Each number is 128 + 24 x the weight over its row's rms, rounded and kept within 0 to 255. Layers, rows and columns count from 0. Numbers have three digits each. The size before them is the row's rms in percent of the matrix's.

# q: layer 10 attention query, 320x320, rms 0.0776, rows 61-63,125-127,188-191,252-255,316-319, columns 160-319
# k: layer 10 attention key, 64x320, rms 0.0679, rows 60-63, columns 160-319
# v: layer 10 attention value, 64x320, rms 0.0781, rows 0-10, columns 160-319
# o: layer 10 attention output (transposed), 320x320, rms 0.0805, rows 0-10,64-74,128-137,192-201,256-265, columns 160-319
q188 088:125161153175124162130173135169183131112097154100120117133091089127127147125108107124148151138134068127124153113144169130116138096126144149145112115140132128158122106112103143129151125120142135152127158148128105136128148114105145119088133123172140139140116117131119139095101157152162106154122094144097145116168137094175104143112161155100145164118164131109144089134142147136146186160109138161099089106137198159113134159111106078092144133113148135113118149089133092147165110141153124
q252 090:152151168152113109124140111136135108153135120097116150144102110166120133149148129122097122110111116160091142124098097133122124111096156135099117103157115116160119141108155099153124124127152121138130119111126129151143170102117167111108082153151128071158117127168169167075122175124107120091107138168113173141144106114141100103091140149101110145108121148158139094104186112126102167121095133148153105134150125122144119150130123103124157122123183099099129112113122115132138100132111070
q316 127:136137144175109142114167107093170125138158099115131123138121122150146119115110109158143127128107061144138143114143120122155129150113085148128125097137130104182089165089122119121130124146087115157083134131085116102119130105143124161108131142150156137135083136134126167104070124120141143156141140163177076145159134162160119121129147156067183147121118168130154085107114162184106148143118151100123120124119120159099094176125134130155108119128142086123159095124126089113120070126103127
k60 122:114179138165112128095155105169122131122130130127166135196107140119098100145114100103130125117087138123122096081134112115150119159119158136148126106179131090136106121102092104129075079120058111136121083132077118138114169122123167131089103131125131128125149133111160128107128146115151128160161136108140121158129124114131162132123165143071157170138109129137142129156110146181122118148135117134129110134134113126146127159128107175126109137130120102082132151143138132141118090105138093
q61 111:148121124096182140129096185089102079150139165138144100136119119160124157152109154133153113169120109137164169132102126144145139161113116117135137153142098111131163174106122139127138097138119151095116130140140106064070119114147137143131167178115144138129132127120128149094120142116162166134119119186131097145113151155117153108132091089098089105140121148158153097156093142140107107141172158104143134112106140154149113101177127108092173166110137136091085122131156147130172133092132141
q125 130:129127114089156154144103205101094076135129153131143101146091126126146178147110127130137099132170147132158184129086175148153128140131083150104142148113089085158147127133130162138129090136117146108115085120140141069097132129136096109129144173105148149123126115124160178091144136114150160111102110163131133158112142127129162166106104125139099083126128150150139122082112134152097151132145141121131137087146118149126139129132108101100179100129104106101082126119137130146186120121141127
q189 088:151139168077106107117135172120083094135102124133134088134123132144158128147121141107110123148151119117125141093134135140150130130124101095125130135176126099123154187126088147099113097133117111102116112171152098063090122141128138115140159099115120142134116143120172162148152135129182128141114124122126118165096160170082182141126125121108132087109094147143148129171091125131118128115139163113149123113122165147095153143144115085147165140119135098140111083153153128136173150104148112
q253 095:127181090132092094133129154093104100140107120151119130122096160111173134141108098129147123112124099104134185116129123156116138139114115133116128123141121091109144138107124144071127108117133081107128145140170106124076154169072173131104156146107172103107118083099099138074125157110097162147150123154119144138122138175136187134096127115127144093142128186106149157108130157128155127144112157103137091125124129103109123124151110107119097142132081113126120136110107117141147129125149112
q317 134:130147120108154135128128194110095082135113142123143109168132115145169153174091125167151086120126130141184197123096163165146129167103096134101143141128105115113173137096157175158108081112119164106099110132113144103080145124126084132122146167084143144111095107109145175069125133108157165140099135153141117152154129143112155156115125106119095098135130141145153146117099117143093157132156128116157134131143121140134094153142079136129155121118113099131095143104132154134195103104166109
k61 128:109152114117128113107101168133135128167126163123146141165122126140104166126110101144157114129200097135150155159139136176147155125131095103124119108151097126140115098093097184135090106122095102107101066133136081105118115157104153120111162144121135125114111129141109145112108139129156146120144137135140136149114144131114182132125122111122120135119156154131157089132111134148153139123149172096108134162130138122105141150141101115094142104106113079155116121130119143131170121081172127
q62 096:112125129120132157172133111151185119156115153120144127156104133127154114151105165174102116158084124125153139119111155128141141144125133142147141093120101110153124127144167210157120084124113140132109088094126161142126139089157091127130113176150134140114065117103121145147157137120155131126129142097128132170148140149146120142144164112104139117131120137090124125130082135121148120136141159147171163122170128125118114166135120110112093136141147161081127179138165137071146143146123119
q126 127:116126119132113120125137101100139097119102127139125116131161111101154105166086167182129102141089112094160165119124121118139107128129151106157147102180130136139122128100124142124161131113103119124071085119130141134110107113133107170135107177151189120144075123115117123126139131134143134143155161096104116168130082146114139041128152127057135132128132145112139121156120123112162082092142154133169120188127130139117153155118139112118098165134152159140143172145160137091163150129112122
q190 076:109168067131088157135127119125125143126101149148106107108187144143182130110150118168131123115107114116183120137147142109125116145151083110132087106128107129108086068145144115124135079172131117134103125145132172138098163143152123145151146136143126126110129146153138127111112111105094124127157161126124082123143094117130146096126137137087109116114131136134152110126095112136157080136138132123126132114119136124141141115121124102139114171129168092141146119121128159133083114119134164
q254 109:109099146115160117162124112124162136120095161095100109113127141139137124118111150211120120131116118149123104135105128102134130131096126138110156095064161153078129137135154164140110121126111191137124118122109154112172090113161133118154127103150168153110113107110140116175120083135153136110119158118148109145114145085101132117153097129114123186123155103115176187122118148117134153133111105132160210102132100163123115143094139141134134114114138104087135191164147131107091122129117114
q318 116:145142120122151136130153123089178075116148123115121117147141158122151138168071174175118106134103085121161164129100123136132146118157136097107152097174115132117099156116149138148130125146109144121100094094111140149128138129169098123126125166165162122141083135106134138125143094123167150137139176090133140188137107122106126111123103142058152162122126146103143131121123109108190100085142156158177145123155115125138166164137116112139101142131137124118138170149141145108158131162148124
k62 121:101131115129146144160134158092145117102099106111155122110140117126158145084128170141092104096083109150188117117167154107128136172109117149099092143128114136132105149167122114099117106134140120152139124143141125140137160146154111099152107111154126135138093097099123126128145152155135121119113168138105154140109132083154161137126129084107107126096165158120115119106150187093153148100114170119127137098150146137107129114113119176157153129127108117108125149096150178106075135085102138
q63 111:113121122119108159094158138127156123133179111123106137162102141131174128104124119104105104149118082105096137190103164127110171117112136113113137193084154118138151186160090092102136135143105133105146119173164172045085154124140146155130134122112139118132160120128124117137127120127134136134099121144151108103156104121103128113123125118179100117141150143140139149128154161115173104121082121124111148143125160135126120077115159124146149119132117133107155153115106098126131128145140170
q127 118:124157138170092132134169131140143110163195063133106156128098127130165138121111123097106131128119073094122145152151169116142160125090105105131131193102168135142123162129112090142136120139153143096134129168118172099094141085122130139126156152129116118148142114119094119116110127131148153110105111132149077085171131109083110126143134111150120130132167123130153126149102131113122142144120121144091169081083174127112113081127117131124141086116121138095113126143115130131124077129158148
q191 092:168159147109138107125190121161113128188171132124146116132091112116145131137128104112138139141134116112140115158170169131086118102076128112124127143124139184142093157134099129131126119135131164131163182167125119116154105077162154120151146124133133145139075076151120115135128118163123132085146078117140113110102156092156153140163116132120107123108116128124117129133085144130145151156139102128128158131082165169114136077132134159151123098134113111086111161140168128123103124126142143
q255 089:137164116147094094152132082130153139120161124127098124125127113148130127118127109129111131129098071133121162128177135137154144133076164128137139134137164180155123146115117098160126119102151131154102158152120169137152165090209155120133123144147124104139164080131155107106113139137151154126121087100123105121126122070094129123112179148109101157128125130134149147081105146111104127133101093096134134102071149178095135112122103090164140101145139124104152184145116093190134072121143161
q319 128:158134113132136153113133129138142153129149087106069153134131152109161132129106153115125123131131093166132149165139129128136175101085106114104118159084137108152146160142104109150138115121153172137110154146116196088088144114193150140138136115127131127125123132134139081141063121111133119114109121130155074101146128103111095157130128107185109146135164097129118120151113164094147133127105121107138157103130137166144097087118124164161096078102093133096109129140134140136109104148149178
k63 118:152114128161108099126150116112178129144106141148078127150131177126132103121146098105131151136143090131154158094126161131148156140126127101131155155089196122139116168107115125122122127177149117101097139155124132063096144118195138122101174146098138120122128130117102119106084123119129128126110118157149121118145104148135106123137137194138111163144165115118161145168134111165130146110127146179113194142133157121107112111132159124140127130117106133133126125155112122150171096107155120
v0 102:165147141097122123124138100140185135154126137121126129138097101101172138142115159145140153157137059150132149128079091123107135099108101145181116122133136114124144107133113133137119114116117067146108120124129116123128112121153117149113117171154149144175093105115144165159150118132142147133125157122137149165100120181147136110097174103173166149136121117136138094113109133161150135098139140108147110146139106132137152170091161160138129107096101125164131139157119146183116087125157150
o0 095:102123138144141134124151154082120115147134109167115118114099138146132137107197122109119147108139104136098108092094081132150107146138131129147124079128124082148068119117136105144106127171165138092145090119136115090167128147097164129137146158111154108089156145163128151181102128129110158161099112148145128120180120132136128101145087112122130071163161115189127134137174128122090151134131099130116132148100110096150119105129126153109151132139136155155115075118086098108113130160080094
o64 092:113134133125164128103124163143081120144143100079079100145154105114147105136169161125130129115141152136120095083102113150111145081131156147139086124135113119158088105148133128132118142147135115108145155144096117118141130163133130117154164108117116098102156143131122136154115173106113143146143104130145105115133123134107160141118130096146143075107102113177132125112126140089117119133111097155109114172138109095159104100104127133141131122140109137144126092087119150113145143177102101
o128 092:102134117143124114134101113165160136138125122165102125125158145135121102118126090132110142101104124166119156155162143111105126139150115112130158152097102122067131096153125112159138093100129099151107131133129143142129113110132140181183144104112114130152124137130093058139104126112135093141131176100138116114110150087122077062134143130159095170065153104122145124112095089115142165143141100145097129098090114156096123160109121113137127123106123131112108132133186132141132123107146115
o192 085:115105121090103109139130140138074136152133120133120105150167126163113147124133110128101143097140204099125116104149136074145115096131151129127140168134119105110142152116149095191137118123128132121160136138145200098103193108165145113129156120083140124108144107086151119129121141139101159090142119158123146113120125117133149126141101175121097157120128098115129145110116126093127120126121135117071150145107133104118131163131124109145105140132085145113112157115142112088110122106108106
o256 131:107105151134235126126137157119105127101139134116145118153092112147119104098178158139176132154106108114123132123127117118139115103132136139136116081127145125143082091095126121121090121161124136095145140130132118116137111120107135106126107131147144126115118147179160165157125090166133152135105124152111122114175108144089103136133161101127114101177123134145136132146139125106087145097141101092123112108151144113171097126120157093111108120166145099083132107098073150070133089154095088
v1 104:114148109128108120130130161115112135135198115099151146148177130116063135086119152128169134173152104115132133138120095093121124124137103110104139147148112125111141101160108132101097086128149145106115145123133107160106120154089116138141092137147109085166138149140099111159097163157138150125140146131114108094139082103132151138124119124143179125117093162170130143144152076130100184077140162120122127136155093114143161154125111118138112147158111104147127144156106128121111114125158140
o1 105:162124122118124160134094123146155176097137071152154137136136103116135097164140131144133102110089176130143142122141101134155153122123119149147159106150142137122157112135132119127164114081125100127149100149132175160128102101108104099094113074143139103183125118047137158079103106124170131141103147108152130077084099136107139111111151108130161147164144172148113190170148128126105100144132134116115086129151148139108169130118112120113122120137150086150144129084111112134094112140113135
o65 096:100120153111089138153126120162148169111131116171117150118106130149145144130151149146125101155073137152151126134144100122131138085103132125159147141146110129147123122123136152112160134123129108075125164112112176156132126086046166143098127117153108116139111091082130137117134113146167084085123125114136162112136102107120118099142112100129141146143121171095172164112142170138115157152129137120118122140104154108129110125104133133173151084139126128147112133131079099104088129144118135
o129 108:129114122123122132101140098095148126137145111119129148136131095081141105152096131099123147101152145119140113107163109149114115124124141094128105110124122153146206152152101143156124119130142116147115136104117114142194170157165140111175149138108121102107132158113105147127147131107107106160107139108112159136145146195136131093169105134088139110154121142129102134138136122127155069104122117123130140143137093114142149157174161135169099125090103184140130091152138117147135158121096164
o193 092:131127120120111164113135169148100129131092119109161128158106146135126121156109088126123159128142127131123130078144102107098111152161096151121126129109137079112147104141158125109177118128097132106155152099111130115117090126156121149090150088100155137121121101127113102122112139059176088081131099140159113160142151110126102144122122141163135134144127147121089081109110147107188087164134144115148138145104139127110096110118149166118139143095133148122116133157166133080147104137146127
o257 124:121136119116123145128126073106203126111128116138110133114101148142114091148150141148095102106069089140120141160105109140172147116165110146169144118133161118140101143123145121153102129122146128099118078124120138151138160103061108148159125119130131129158121111109098179112120106155129106136122132120119136136141098098115106127163166111164124152150109117123177190104149127141114151187118158145096145129147153114156130106113120132138138099133149124150153105099072091092099143126119134
v2 110:095119158096146125129167125153113165132113109119125122067122145156105123085153178140154145131150111105145099136119124102122117123135122127126141142154133157114117128135095118102107114092129112116130173080118107167151144126122137142102152111108116167119125176099120153109115149121159111101165114108137145140136130140146159128107179125121140165155141116104112151130110153150102145125099192109136094147151116096132112126080146168144125150144106106126176085167128131154166092106125169
o2 085:143121113107112101179136134143178090139125172145098131081121154117125149095135126104088140096144082129106122142099072129154105127141125124136104109115140108111131124120133098132126142153151120168151122085132115123105144127115176147110099158155141118115098140137167115088110148114108140167137116130168173107124139152134139112072179141131149096176152092150132113110134139185137147101135136103156056123112125098138078124114123116134118119132141117147121134130123091123133107132124091
o66 102:155085145106134118125143137157107128134084145123085105122135113114127164146168143145138136140162137146142126116106110107108094143146163146107113154076127167126162106096135127165137108130117123142096136111154139106113130127140159167135175105151136116173117110098096151113107108106131117115139112121115137072108138108073165116116135160106109109135133118103112141096132153131156125135120144122120138137101138102121109129115121122148139118137151113101152116148139097108143114137156110
o130 107:101135110111079120107127125106157143125159090140143150142133098117125135167114103134104121087142151174126148154125125170113122100092118071115118114117151123080150118168122119168134156121175121112122124159161144121147143145090117099170120108117103131117154139099119098113118148154171089094136115099177172086143104172127144113092130118145126112121132140107132154134133129068140095119124080149113101100124120127147164137148117146105105113078113107133137147111109177156116126139157168
o194 096:175156120114173144135105156115131103163123112077154119142148116114146108158115112107075133154154117074112171133150129169092146098121124105156117137135142094104145137124191138131099168167158137115118112144149134115101110138108088133072101123139138123093136095178138081145148154152139096111087121101154147160137139144130116142133159113158114064109110119168124094139167114131094127126163131147128142125078147160140102174135122152137128107125132151116094156123131107152123137111104137
o258 133:124104123164135097137114158141150110098146168115139131141111121117140135122137145106153127123118106134173115156094087098164104148123128139131156081092147122135141106092100123122128110095146140121173141109117089141086130097155192131109140169163142090163127131114148157121117143101134129079117098150117155107122116122117148115109173165113117122156150135118109118122128136147165111107111137138159100101154114129118130132128163088190113138144142105121125121135099119107132125140107073
v3 093:138136128146160134148085145146151125146132097146116120146056102137132143143120147118172126130130115116095148112127092086139084140106115164164136115163084119173118125158133142122115098112111112102100121121143130120140142143121119117149128152163159112123125153107165143122124150097128121153110146157128116087151128078131167117135120132112162151118115138154127098178102116100130163144117146129128105115106106179106170170131175159139094106066129128129112108157090117143125092110162069
o3 083:109116133133152170161139151139151095108063124107116127099101144156137120085145141165157161091133105132128170153141114175143142131150090119128139110106095113153179085118145117071132170116124140124103195102150173146130121140119161079120127079117159174126119105104096142108153101139159155150134134093131120157131133139092086120139134121158110112167116126084147101122117125154143106096128124093101120097154119117161118130107166106142139109152165125140087154114123122124131143125125149
o67 079:137149122087166144154106146133157120094139138086070134122115139155127119116152167130145119116131118162143120163121124175128140105136124157145123105152124131120100087117152112098153151113176138110122131125176152114142127118151166082119094099148121088073092131113128105148112131139161166092124121123106073098144137140117142176104114110125126103122100145124109141136135135148118114075144077085098121098150122101155107131121138112086152142145122135139116138144112203114095127156139110
o131 101:128124132139085089124141141115128149102154125170111206147176100092156114103118111110097107100118149125107126166146145116104129125163171109141130169121125158103146157165090160154153131103120086147137119187133124123131121154124129141176140101120127131166132126122084105132136147117071087083128140123143158154143142126141114050091137124148127137116100144115127146110111125161101114157134084161132188159142134141142139107102158096111119138161071144161157114117146098148133121138150131
o195 098:136134145122117102131118095124161121160105149099141106090135119130129127085129131123086154147155103121145123152131133128106131129144125081129100168112167113080114130100131122134156149148117188099141168132160177107084126121118132173106125124115103154111132110173083106116127108132151122106124086122144143189097114115149099164135146159183105109120096128119185113111123150133143138135173157174075182118078144148092082111131134108183108158150110144098128153170101127087159140084107109
o259 107:159111129106164122134091124134137123127141161070146127121096123155121093124162136123145128128132131123118128175093097154136110112142130149146123093114136148125130109144134143084124141113197149094081104132155148135174103094096112096112102141132095142098101117153118127149120105122166163102130130144114107067149129175062117141139107089143081075133106124125136153173171131120135123093128063100093138115121129109173154139095131123094146120142112108144120145131071165105096110134099147
v4 100:119130148131115117145146101118141125136114124109073144134124131113164159132110155105166140148157099112116129138146095157150140163121123109148114141143123111163108116138140146152147131132087142134120105113101108151137092139156096126146169126140130064137189162123147119186114151105155073129127132120123114090141098142130167126123139157099141164111080140097161200150103133123163143097066126152128124069104085195139158134125126122134107127111112136115145101106112081114143122108188134
o4 082:102112121109153148139159183118151136134111131113110123138120119153119149084090128155109134130113088147103145149135156108138114140158061151090146066098171097186119120087140096098147144163108163134115191114112154111129140098114123155148070112155137137126133105172104142175153151116116152126140085135103095181156124136135110164108153150117105128114100127118168093106159105093083179146113151125141135103159175104137132132109116122157123098126155149113103145118124118135112105130119145
o68 098:145094125132114190117134156122145083118083109112091113129121149159115120116102113152109128109110163156136083139164129125127134124105148167082145123119186141141108116122152102093104151111114143109148156108098144148123145140080098064116126124146139151139088137116146079150129133122114118087148064139085081115124117084115148165147147125105113168108107159111170145141157141099094169120114168126123139147168140113101135080094146109138163134160170131170124132106107129102124106126129161
o132 099:142133171111140086104082144112092140161151160133161157097118099105127120110114074127113143127093120079124157122113142109121171162142137088127109116118134141121160122162118135138123129122153173147107092132136113135188183148126092112132099096127141125105175147150148121152127191146131155151098176114149136124084138132113104083157153096109142078133124164161123138105137131121122133140091111146180127144151116117146172091126154134146141126133134140123144113118129108125152138155095147
o196 100:112163137101135111133116140153116106168129174146183102072108111118127144098151097133136149138106088130131094142139152104093139070159078107121115132113119115123119134122132159126156153141126168129142170122149131085123132115105148131109124090128136150107103130136118113116139113113108157169130135072139122135094157112135115100133136097169095130132107126123130077166119133137101118129184142157098096105146162114137120150170144154172080134130140158133122134114149129131127160127083154
o260 120:134103096122140106124148145106134113144109129113114134154140112140123094133120107146117124153141116138092111124113111158117068168129136171139132131113134138164097130110147074114111121134078130125109152146101147113121143105126091114105061119166162157112115129168145169132159163146116157114139074183098136099168094127125134130165080133119083109097056135128167170152107098063097147149142139148139163180143157098121109114082130168128129117161136099133135142124107111110122079130131124
v5 101:192126126112148109147119127115155176131121107109098108144117136120120118123109143139125157163156117136118108138153130136159069109170139120152091182133161105154143111162145157094204128109096096114139115163148166171100113124131124143168124129140175094150141143132118140097154140147123149104102113124114118119089099128141099124097134126127115093123142131121101116085155149110111123107110125158124157094105133158121141157140104072101179125102122135126126145174143135125126134112103109
o5 087:108133123159106131082150144166170115157128135062138141130127112116133112120118086104104159115101098134115157123098130130148157113136086130134150133092131100159129172165114130137101100188128101128124089129090142099097103115192131154071141127148164162118124141172115139143167152097126161174126138164127110154141120121130081106126111162117116124112107112151153117093099118174152140126088118151131125156140140139137132152120144157150142098172136143095094149117151053132153145148133153
o69 100:147142107145106132120142125167151122114126121061145127132086136093160131139107080119146126109138134093092140131150096132144141103083107126165156113154125111147118144134157144109098164160124093105132129121140102142130165145098131147094090131077132124087171133141151107150124154097094174132132132157171140143130118182159139133139131162116137093078116140139084156110096120168133134129115108134079117175135136124151143112148139121136117142136105088158132125087161087107139139142105128
o133 103:161143145107137157141114116181136147137131149137082131097131171127131141087119113124132116148118111166109139143127153105108142130108111121120160107073136129101143145094100148130156133123117109134109170091109094115148142118115148138147168119119152164115149086191083110154147105145142084132126129113140125116091149104118089073157180119153129158134078120098118089166132088141130127153147173147108134134128170135095137094148140117114121085163147175135112148103156133147118141103128133
o197 091:103068183148083130132111159110112126108115165161115144098138145138153136141125115132117112092123120136179115081116127068121165178125110164076118104096109107103148155162132091135109132177166125144146176117090122090148167128115109114083109112139101129109102143087173130113117140148145143141152161106140137104154153115138159119107137125143132145135158171138157143131084103080121090098089114133128128166146120103132134149117136149170092132091146108104113128087112103120125120142080101
o261 120:138123071088126166132140096170161135123135144053149100114156171112126102115191116110165118098118146121087112149124164134134133101093113139141096156154119126140084131142147112146079139080094154116108071119137188163096143113158115134120110137141148130138107144125149127130123109134151121172169151150129112102132129100093173111167187156127118137130099126124113149114133127132097149130167097111116124162148150191126119148137156104131131134155123102131119143114133068094141099139111117
v6 093:112132134067139113130129105143120131147148128129103111195126085117127144099174131118107091125116153090134130109142148098139161096142105095149130159116131103108129126111133176145067064138135126117139124157172126111123167125080154089132120158117112155106158140112165123118134166128108130087126129104097137147130151165144120121149143118116129102132077115109132136088163136146109108126088089117107147127166140174155101089125095153055143147105128142131126139151133120128159187148119146
o6 095:121142133103138154117100118104168106146111176128077118090105131161117111086115124117124164117117095168068139150078112095081093169138126108107139151147126132122096144155123140152124132184118137099113074118163071091122112102137153164081170103113134161138125131148116150128117114102106120177092131139123109151133152083151099070133136143137104119117090112092139099109154113162163170135127163109134133143098110103128137139115190136151123124110141149109100141130129120111168120107142124
o70 094:104114088112114146075161095091164158147120144094130133059143101165116118105121102127138170138148127149090137166126113099106133128106112127151171136122121117118111139098135120158139101130154156093120098106149109079162189095157153173088135127095137150139154117127119122106081106112100136143109106155132098118133157119132085100091120160112112128125126078131148102116201087126191151126136151140094127099137120110139149130132122150128121136112101124105124141156110104127175093107119158
o134 099:107114152116180178138091118113093155084134121075164146115138140109137136121150115128157123134096125149127166122135143143139121131096122144136103098128107101147069127134105113095127095124090131146116124118107161114168124143154108133096175161084152148156140129169140175107178084148167140075169154151130122142108119093113128148125183121124126129104091113105124091091093123116162109130097102128142123133087166127172124100130144115100157106184121151121130149116134119103130151134166094
o198 086:111107122165126103142152114134099094098111136084092111103142168087147118098114180125140156138141124155128148128140109149133094156093142133126114092147132130164119129136117089101130164120105148152127121127092121142113065154153114144108129161149142135099123115166107114128137123122141153158164105143143146109138124099119141126139153115113094117097162101110135122134132150120137137158114125116145114122082128118088091142126129112148163100160133179141119142164135155106111120110093111
o262 103:128136075087097125133113144084166148090141156139120093101163110137104139152133130068129129071128149166130101161130113148135146109126100121119164154136122120143129129139115125158144097131114155103157129097153095107154151109142153119097116082097128120174139134093127135144092131145128150147078152138132110144123142107139134080088080142091154121139104086106119178152152116127108141077144107111105134169157109116142188154142123163088141106090131156128136148143127105144139156132114132
v7 101:118131118143102137140150084150105093101109153125106077121105101141138149135115127121130143143103144121121130140157097062106123120147084114073119134068120113118143133093114130113139096118149119163129131090187121136143127166155111092122141092117170133177091106117126118154120159148111142119161099102140111154136123143107138145102110161103137110177126131113118139098122046152137084105144152127119107118119116133131108154155128144131092207138160136133135108119149078129114155095150091
o7 094:130129148099163166119118149064134138125116142123146123110121168161123147134152156149119156137146129081169109100075119125087122160121143143080132106169103102124087178109144135161105148155133120107091087138161095080152137117138110142155151171114133091123169121128159132132129106121144115179112162136145098112119117123136113144172115125110138106142185091124137125116166166117121141129111145147143133129086110115139152124132128138102148146136108132143124124117092150098165123089095142
o71 100:118137108137125197118090136112117126114112144122142162098113142163121103101107136130140147136124151128163049131124163158097138159143136128096121124155106101157071136124158144142103090144146204137145128118143130144165133130162117124120095171111138110123156097100128145096159092134186063166094130104093144115127123111115112150122146112104146127160114164145160096121123136122126132101135128108133137112176150100127082131102149124125141083142135093109127145143122136107138126109131171
o135 103:106127175143089100153085128134153122190162139117162122122125097109111129121112127145097105151148156140144150121122132131140132150143158098152099085117143148137118152154117150155119088124117124088134114157112145140149130123171150141153134151171063105140148125129125116117145104144151138104130157117132161095138119140151137175153102113110108097121146161136143140137126138126079130102074140111156131138107119145100169135166133129122103154108134142122102107125105074127132112166150100
o199 091:129129102128154137135152139149149145128126151127146131120151156125127125122139120109120112155172097116142086104127134098138117137152152122152105092119141132153108101124104148114108106138068096160127155097110119106095113122125193141158148172166161099093159167167130111134198103130127112152141129170134099084118138124151139162209142106110080082119129148123104106124124118129135120124144137145172115115093141133133103123115114116133146098125105149127116133149132155098129136176175118
o263 121:138139118181134146109095150115138123101072113181158163110070146155104106123104146143124125139104114088157170095131143137130122154120158155096171190153130115110135134119149141117121122166158107115108119154144098132129102159137063108157118136080151151131152102083105131080125137118129096154075133082176104155092147135149114166098122084155178141154165128134133154137129129133111136138132144137134112094170160092136137148114112122108122135103142068140168110116114142105137140134140144
v8 095:137150145102103120142127134153137165132130112151104118138139139113130141129127157100100130144110065118144135121128138136139135128149133127126092095117129144172111116088116112114125111159149088134134155110086165106113101135168172066146142122096127168150105151126124108133137112172172145154176111123103079171135123155097083144136121135137124081088110124110101097127134139129128162120128148124129112120094137162141066149133091157155116149116148119126127140134076105106110096117141139
o8 091:098072097097155192122113110130130133134119155139180103143117155133121159133159134142168108107146153140136180116131118123069127123139133124121134131127119090142101171120093135144138084144094107092117159128120129144149114141107103149144153182136101082116163120160122096164118127094103109126156140122157105131123128133129151111133165140171137160124149096124158122090076129132158135138122182153135142127138112072146180112107109144100161139120154126112122136122131102092157133054155140
o72 095:066086143104134156127087089160144108126119108162153107132133125139142135155145126132155125111143140167122175145147149098090133140170153092107110127067112117123135133122119159139158140145113120128113155155142140124112144140067077105122135154117110123139101094120094160188138149139136087123139160105137135122137151152143145196125182141127110141102114149092125116109102157101143124150144125132148133128143140101138161147125109120139100115141113153096116144144147130091136190108138155
o136 105:174127136144126095138189118090142154125132145107121119139125106140121113108101155117130101108133154109122085110115129140158119078115170109145137154147119178122127127104134130128120132114163111102131108123101112156143159090142157122156079132117108103129100144068115103124114118117150101108094084094118121120132152144161140132090122118128137138142113137089135112171147154143100124096192083087131119129123170110088131157145146126106128101112154115114138142087099185182140094161128095
o200 084:127108078126177154125142135064155136124109121168137116131132116114120120178116101132144124145099165123130123132120137142134122115129113163127105125128084158125121114126123139112129117122164132160123121079160124168171134157117126118116150170114135100096156135120144126101154104123083117132139172080125157116129133118142209139116143112117108113147120123138121190124106140152140115145133121147136121134136115071143159109146119094073142157103134129128163111133139099112140147143126125
o264 112:096118090086117138119115098169176114084113138154151125131109165121137142150143138142149103119125133174109141154158111096086102157130154141135102119123154136130133139097141150107147093109082107112134159174110131109118125126113090129164148148148136142113162098119085109193130123162118105083167126132157140136104141098089114137134138156147112146098110112110144093111112127098178148182080130143151132146155118109114166142083113144160121135118105107187111121091129115077134166101124131
v9 091:125095094161115113120163112081154132136107114108110125102127166118129112114125168140157110067114153156144157132163150118109122152111130136106095148112138114115113148123125162107144104091060146140143123148170144130122116137108105137118127127103179197133092115127129156150123139125149135102115131136156124136101111121150122116092127136133144181117127169131164141119110105079141174103112102126092127132118154143153122114088128120130132134138096110126164156091100145121090140134145107
o9 101:125122093146111073140133167151118157098154134068180115124165115107141109131095149098126123152125130153134111110116168140125098125109131150134100088137102156101142126145132102103145081074130112158105125146135167137144138080166117118112147105129122090138179113161140148106139162136168142100166151137174110114109125109103147201125116134113100104089168151142124129101186115138141123152086134135172131145141140164111119130122104118083152139146148144137131113131114146152132149142097112
o73 095:156106094133122106133126189155111170083068174139135095100122135128154127095131179120096106179110111122075133134166144126122089117127132152154102137133129115131148111099121072128102106105117105154105118132120138138124140103152134088102161139096145098127172079165125137114153126148177111111138146117151109134111139110099137076128142103154134116156154085133083105120128113145163150119092164111148099186121173168120096108096131118104157149130173133146146121072117122137092138113109129
o137 086:101134159175114126122110077120123141141173101110159162165111134119117092115103107156152137081157090147146093133155120085174135109164097090130133123159105124142160141176159069135083154154157114151143114141142111119124116173153143117165118116132091125095135151086151151095132116129097138133135154124104181128168100172148117172137095144123127111124140118101110141138148142137157100127175095143095150110115079129133144155145117116169113138093109123147112074153137089136119150177141151
o201 082:094144129125163091128094114144086121141161127082196127152126124140098151179127125155149124176123083112117133154124096143191118138142076148146167107144128138116160117132160159108141129160125127097149142114141102124125097109149109129160106125138094091135145153102122122144126106088112130182124142112150136181121139111131119195152107127148146130182139142085106103138124154110172124148152126129155120109100109169097149122136100116141119127126138112134151125135148144157140146119122145
o265 094:120125096135113106149127166165103146128097153053130124108122102120103119143112096101121122190112157150115147136138155112115116114136137136145109147123134128115149148116126103129168084156129070135087106096138171114114096093159132140129166127140169067121181103168139175098131133170144115118102108146111152128091140104118144172100132129120146106112132122154102158115153134192177132116120191172136112188097164125130100081114161122048152157135157148088166146138132135110141152163111121
v10 110:088110124102138111114118143153140078105098176127120101155121114135130124141195134140178193118138164115118137156152116139124127125113159109125109132073140108102150122151141173115140161119138085141152125131124140121115107140137140106148124129095114130131127123122151137108108081142111130182105119116122119154137094117104157128195055103118185128132088072067131134147107137129110133152122143097127100150133119107162134112129139109101120138115170109122120127153098118136084125179124131
o10 093:108138170101124144141090110152137123122132110118156172077119128129131112108139151149151146131139128134177165181131141068133129115168134113116142106147142157086131171110140140114116100143133141181107106123129136108104130124145086151148109136140142158109122122133139110095159095124111143155109189158118096093110157141123105110182156135120125106127158072120190099124132092155122140107130132147094131109111127155101128140095147102151123145165080143115115139098165118171189126094080142
o74 104:114102138122124172114090128156143089100101108115128155097125136123149142124144161128153136125139143149155116150115141102122112114119123153103144074131154156081085153100099116106151123108117111125130152077108134076118142117145109157113089135161144153105127150145156113102150096150103135149132150149099127086129149112109137104152137139090142130151120118134169113154147151118158117139119148150100127128139161146071135121106141112149109131150125122138115131121113128130135115072165153